From a checkpoint of a small transformer trained on Wikipedia.
Training: 430M tokens, 6655 steps.
Each number is 128 + 24 x the weight over the matrix's rms, rounded and kept within 0 to 255. Layers, rows and columns count from 0. Numbers have three digits each.

# layer 4 attention output (transposed), 512x512, rms 0.255, rows 32-37,96-101,160-165,224-229,288-293,352-357,416-420,480-484, columns 256-383
145143093102094125111136132143121115098141149140118122143173123114141132123103170129128109139127101135127141141129105130114149110140118104143119115083129100113142121153120128144102143139124149117157121106106122120129116120130110104142159152134126137153120123124116125166106099092124132123126133122151135120148098122132137091127093114125116123166114143143126163148104148132122139124117
118141132139119150131119138111123113134114106126096137140147135113134104126116126129125103128122143131171146142096134146123114150126173122124135136114141121130128135113123141117116143092154117141093133093140147118151099135123112118139155115128100113162169072113130105114108109162156085107124096128121157200121122151140125115132167146113107133129133165149108113134115153125124094111140
135187122148105132119094141130112123201083152103118142113120113147132107166121148143144120138125121154146125130086115131114105155134118149100129098169126102121126130107141119162147108164121080153151124142124135126073135081121142086102118178135142137123122110130126129139111132111127108152119115144119136109168084179136123164133113153111117131119147117124139115139149152123123146120135
121152116131118138102111150137124132111115125080126133132134138146165136123132157177121118110169117132134144100153132136134136119088141129156113121130081127123138129147113140178150109098093152129139153111149124129122137129159128156116153126156143133165135111127120113160155108152121129131107144173107148109108111130121132122122121132142121082134115116153110102132143120138124136130148
125145152137131159128145113134131123084115131095145162132102132100115168127125128153131132131136133107128116116128109117121097134124146130113139095135127152148135129126143133108106129142107128097115152132127143130163101116134136113137119162135154140120138122098133110120120116146121133128088113144154118118141140126136113138090118185161126109112168102143127084093121108144110098126134
118097164111140130143148150149165121141095159108112160122110116102107138123149117125127149138149120115143133134144126170118144142111104140126138132135151126143120125108118129098121160116136114133149141118101120122113118120161119110087086131108114119106114146113097137145120129157132115128134115089119133138116088103158113074111102153134128115121094124126152105111121149125134133147134
123136103131095115125143106126151152087134125120114131131132112144161166158090102131161141159125111118123118100107128138128143122148110124135148135160105132125111082149143134109156132136110144118144115102105129104117133118132129109121122127152120127125131162139125113119104129130125151128134121099132122105115124128134122140133087131118139113154126148130116154118102148127140121115135
128132123146144147123118157131138129132115136119131114137151130150127109109162115115145105089120160137156135147118114145104132155151162138114116119128137139142138159113111126170119130145141155136131117094139158144148084132148125134111166126134145115144112105172156106147088097153128124140131123133137137165097137157105135134128131159158088122126121121121157140122117147123113112109106
165108095103112159157142140125128146163183133137148103097162133148099140142122141125141111129121129126139166157124113147114150147131149137120153142105113134100132135113119101124147120132133127121119148123161136118135116132142118148157109119159123115158099115151135115126112117119137121126103140118144117073135184142138110104149145110125126122142132124141095157158101109147100136119114
138164119104108143145108118117149162107093119142106128136134094134147164150133079125133135114148129166147145136155139126092124093145104130136126101142129123108098143135112144116104097106122126156119097154109124133151136142130135120139125146145102117125146134137105106098118123101147123135149116132124136114111104107107112098118135152147127146123113097105141135098107126119136101112142
136130119113157126133173086133139141167103150152114117143133094128122135128123109133151123131118136128143164142124113116112138136123143116129105118109149121143122163117156150106135130122140097115111129112104121150159089095149121153105152112120151145147147121124120135133140119145131165148117127130132156121079102117164143099148113145152108089134141115112122126135126137120087128112110
110120154122139149124134156165108136103125150101130144111126132131116130139108123131164137119113134098120123102110139156147132135116111153140115153136156096116094110138098142137100144143128125103119086064150127128095148101132141137123102143125113099160118128112134124157107105102107114130112127160114116154142116130173134097112110136095119146121125122143099087127111153128102126111121
139132143123107143111136064113163135131138143144090138118153104107107150150160115132118133162116150146128131121141150142121128142122115101147146112118124136179134142141139109129145155144143116116124155102093116114162122125124150136147076062081143138149123142089120082155150138132102109113164144145139141116092148144117155117153135119120129152107161116127113152160142124096150134134124
134139122160139115132121110114153117094105128128115141159124116135142201139161136144137129150128192107117104173116115129115146147143146121101131119111102089121134116132157082131103127126108130121120171104112135115093134147112122142138105136162143109086132135129095131136138133096107140136140127128124103106088099139148113149123145111129169132121075129125133149107126149122121120126096
106120097142118131107140071129165127121170134120149126139112114139114118098140116146152102165153124158130100187137117095174121156121125144136128090159121114129111110115167085094138140103103143135112161122097079110157138121110119105122184161099112127133131126136095143134126151170097143114116143122177121129085073162123146116121100147118141118111109162126117109124145098128136119129117
100119154129147150141086121140116143104156106128065162144127117129149088102149117073084120154142166145163109159117112117115130160142131154145130156130123110159109125131135127145104121144127146136094125121096129104120119145132129096136157098122128119146135117101141144108115161107116123150136126148158147130170150160091139099111126138134099119135094120126116148166119106119103121137152
156175151101138116112080152091102125172164122128128128104096160127180145168078154118127137135138168128158141089128151117141153150135112154151138135133142125103143134139112108111140127128123129115139129086123134150133142139114128110129157144087133127073125108132129128126124115126117115126125120143118115140127127120140124181100095131129127160122149164142142139113129105154107154122132
155091141131117126151113133108106153159153114115145116116111139119136105140093131152126105165139144142097142150129124154118128128112161144139138087148107123120166127144099150117129129140095137140118147108139137126129137091143128112106142125165111135110129122160111114123111153128144127114148104151142153143112047142108140171152134102131135148118135192162153127093138109119131130149134
077141149116167144154130119151121124175097116131164131093094131167127093103147138119150106100138102109096143147128146149104106134105176152110115136175142127138125107102122078140105117089113078133145106126197138140131135116126151136112153150129139166144122132119126123089110143113111113143108091104166108153170126115105120115145144093126175080110088133131133119083109112120123116100098
136100120085067081104149080157111152129082153143168128126084121113106095114115141152077202132105133139102180129183127114166112150123137123111119094137110125101083125161161107117166089174103145095155119185178095126138144138118163124138100143165134120126080130094126133146111166136093145145137161132095074107197128115173147114124135100134146116152143134136115142135158129153160142105133
162099152147117124108123124136115155157112130156099129130077144120124157099104141099119129121116170143102100113143182144131115092111103153159127156144113184123134117182151190126107111113145119088127184144130147167124080115130114141115115135158116116087140104103124120161075115100151155108091123133148072125174151117137123094092176100129141100179105122142149131114127125135160142170104
157112138141116139129139150130099108149108103162154091097108137111096118146115128133146153119101093102101104117111131094111139111135103106147133159079157115142201136175136085090111086167097097111153147158119139109093145154105135119150149151065094143077097153125140109102119137134131132119107132104156058169199192173159069180143114088082130162115156112120143141142141117113102115152145
140078094153108098098113175160145148107108143202163065129157139137110126111163164119137149124172108127127140113139153125167156141131114145083117169130127121124097159156131116140142161131145156134108137139160151091106214116160093067138128098151111090110091149134126097183164103048133160121126069116141090104097174145091096134126126067121109147145116134124111096140147162138147146131136
167168127122117111104089070130142091134150124142125139151135160166147158117085118104131137158156116134123113133140120142169150134146121116163145156149111138135155139144145146140168139120147162120133122165078143145164109165124130096170163145179175119166177106144115121131103140099169152117150184132150105119182133127090158076100136115132104145158160064078130149173133135126126160094185
178118113125104138083148150125104140108144126125111106130131120100126135124135149149067118117146093158169136115132125112138146142128144135138139122151167104132126149166128164096133142135101127125136155115073103134115131092146130134124157177129111122130141129115131138147113151135138103114142128124138110117103141130151109113138120185140124136145113131126129142154131104143132126145133
094144092155192118130146177099148129137157139132105128130125140157100119125084122130154095127136141137152126125109116139162148126117054122127136133166150110131174118136119174119064153078135136144133091132083110136134138172146108127129127107108121143094127119123126114119145108090143106121101127153166119137115180111135154119129136162133125111139117129123117133096152140134109141148121
126110147124086076159136089122122125125140113124162114149117129119132121130171147171142119115104121135165149126082086118119147120126090134062127133098146090125108177125109131157159140111114114173128098161084111108126121164105110199154126157113107119099133127137130160109143162133168091157157102136108150124146176151146106171131112117115134149122124162126145103147137158115159164094156
178123118107141125120137136138152134093157137107133121159129131136153128110132129106127131103124117128155117148141144120127128127119117133047131124143115121104110120114120122120178140158141147131116146132137103154144133129152122086132160157122155116139134100118132144123133114123101132140098104102121157130143121128130121089150131133125128111141130115134131113112138159114139121110114
140156157089157139143178101115131139129097120085139121146081072146092140108057092133115146141117111115126130103117108118125139107137139133157146074088108141125156120120094112132098125108123155112166171142129088127095056187141167157114152175130144145137122105118154128119094177083122105120158172156158135126105084099116152127144160164097148128111120102107157082110102118120148123130142
141120088124149143135151130135172101128111153115108151134107133108099092128110129137098128122106147142180122081112138141100116080130173101103122118148118092139098120159135110115104168143121112111123097171092126122125119171140133139110115110094119139122110126129125117147156102124108120133139108108115155116116157148132109142140106134135144136128158136139135127117115107136119116137126
148128154128159131157112128113124133204114125119135114141130126143150059142103080108145123098107147098163136132126102078128100179136137147127109107108103092102106163123101135129138121130160100127102165161121129134115143150107100163160149105137128118102119107125134200125145127201129134162102165140128101104164148069123117147137148132130116140084130126087180054109154128133151153150126
119135131083131148143153175154101135147147118165140124111134130087168160132151165170082143094146091112105104115114143131117115102120140139143143163130145150116094147109158144108124136171108098121162143151104117134161149090106127135108128136119131143093118175121092171098176134104182162123130138080088157067131149104102123118077104081120139146123120141107117099150158137133138124080131
078104172132096176104146098142153107046098092131103135111152128145139174156166108092181159127164123077076127058181158123164125090130213060185096125130133143138151127155111132138080088127165142138118065088158171115096110135168155058079129093107183159135141145087155134130175162136086094154142151131088122148074097103133131119130142127165148140094120108119167098107160131130140118146150
136156136117162120117158137116170077187127140108150138105123126111122080125139150147095099124135131104133139101123108168154125122124171145108113133130129122119163139093128172132113189135120100092136105060162139110137114098150103094103084117127133137135145141134140143146131119127065131119148125129127088142147163083132114174146129116135126133111168164116114128131121082121180151129082
105087118182112138106096154121144104118202121149104192153156157125139117168201138095152118114085149139097097113190115155132087114125090152174124152147113128160156076109132146125122125160108099137152076206155149100151145131107100126115106087174129105114117136129123120104131138171148107121156134113113186143167110157105131120099131119109131142120115114151091174167146094177125141102090
168165134153064106096100100105110135162155107174118118121157123158179172109145098171123138113085121118110124164151139068118134130130162124112110109082132152095145149148133079120126067108127143182121156142169133127152136121113106123110146161172130112093126117129144116120162157167145150136126139132108108143077194141105121164125178129107135080102105113114122133151172120123124121139113
172083169144174112156098120128136141154140142113129122135098164149108117099119141101154137109118141145083126158137145118135089103102118150102104144067139141128173165090168108137111061088163138190101117132176141136146107134126102129101089081121140107078124095161154128119130123118134129130124148133076158111124149103151080154108185137114115158079182143108098129136163098135112101109136
127080151108133170125133091169085139131181127095162152096145091102112182149170128046077109117145123130082128126167149106135087108129130106094105124127110114106087143124112073119203079137143085122129110141125135103108206124131141161102131170081132099136113149127135162150123144079106183140158140132192111090171081117147120148162097125123149152122114089131158081154092110122151182172181
095109137097182131110157186142121107112103139141084118164155148075105157058085081104082154080142156113093069104158148119088140120170168140136131136077101126140148078129151141091069101137126149109131103118078116132179169151138136093146137107082138145129112167101161105147120117099155139113142121116112183139108132064089166123157110143125115148145116066095090146093064114142107092159144
147081104146130113145163109136088115154140135147114149098099153127096136146145130106154110172124154143113135160067127110158120143147173115107131118107144104139127122131175142098130125097175118108150078165130129136124154116086127139131084059141105138091132129141157156134119090134176143097156134103094131167118095134156162193116182106114140118146195133129125086098094139160075134081101
093126102127141117139069174135113054153142111134105111104141183127132067134138117156153106115081128157089097175191166118105126153125159121105121188145094139114085097121139122158136134099138095151118082128125152130122160143083087173160103058125087116142154169146122147133125139133155120123146136096129146155201134125092114138133097103138111125155094168106135197118121157133141129139123
078130102136127135139125155111104104112122118119146146118139119093107125135170124143088141144119181116145110161132118151142130089131122088120133129138133175128137121130116161155151122153111166105109094143160155145120121145123140126140096142123128118112125107160104123120137104122155149115092114160106141167125147175102161142107115102136124120144131139147126118105142126143115110153153
138139140145118116125116105119145116129134131123127101127114155155129113143116119114214106147130141117134117098154136100094159103123110141181124144080112157173162124128099136127140110088154150119119174141140149144121095089103136134151111136127083157152150133148137119109122132145130116107123109117120148126128105128112125136124099147129121112120126101132115173105124091110141132152106
119154092152194100159098174107097140107117130128148174122147116148151087133132143110078147151091109122140165113101127127142132124121133131112119097147169129150117124090129121138148158124130151104125119118151125142115149127137148169138125075106108114121141126172105144085136095170099174111148133124127170176116112094131140081120096128135121102119133151162121133126126092127091104110118
088103153142113129135148129104132135125142145143177112134136143134129124127139132082132145129093090111105128094153129148125126139134114096145143111139131164129096108119121101121135133118145146140113140119176103143125062139115138150124127164125132149136117147099115108123106175136135109127094121115132155091082090104127195088102113166151133145142096167135139127140181179125150168132143
125149139115112132161136118113109154108132130106129115111133112127117120103152125085099101094168107141142140130057100132096144103126134095125153101142157098115140152133127118116141095140129150150120107080139085135100139157127162110125120091112130157152145131123119139110126093153122115132133126123149098120115121161160179111169175139108155113122097158123126142133144142080133119128149
# layer 4 attention value, 64x512, rms 0.111, rows 33-37, columns 256-383
099128131122093122134135119102155141126161142135116094115132129130097111182120064190093146171137106140113095128106096137172135114125132169131147130145110186130135106145145099161104144128116150086143145117144131150128105144142131133122135099130126156149137127135155131081119144142132126098137146118132167147129115129104130133137104139130083138109138088131136139161124121109134092158136
138134124081140116111108165084123143113121127144167139136119119121152109162139118149099084145136114128153182135130125139105136135074100119121135135100129125155148150180112142138202115133121121138109173124163101099135127134157081146124099080132104126149149104140130109140149116116132145105132114114137070152155166139140094161135165096094093125133105116097147148168156140139135151138138
079116129088093103140171108084143140091167157138114085121098093122098141154100100190177162101119128133130152161170127064084126112131106131139167142142134176160109145099152110132133125125117093120150078171089173131100167141113160137131135125192157120142119144172136130155066154136148142098147135133135098081108142154085144121146123085113088144122132158121126160146108084090170090119145
135101123110112151135150093156138139144147121145127134134126125119148131117123092142107106124131155097107132113089150142137152123119145088109096114107149132113139112150125142154137152114183140167125145121142085148141106121137160140152124117146122138121124128140095112131176124097109122184139106149112088122140111143179064139133108101121133092111167128096143091134107169115121137124128
109114078131132152132163143090121098101143144084078085166150116135122152151143155160120103140128118167110129160164136121087138138142097161122133185152199131141118136136113080120144082094115102085159052113099176123145068123089137127113137119070101149148068127140162122080062070123114116060153156159109108113117178185130102090137075092183085149114129102097133136134140134142183179135151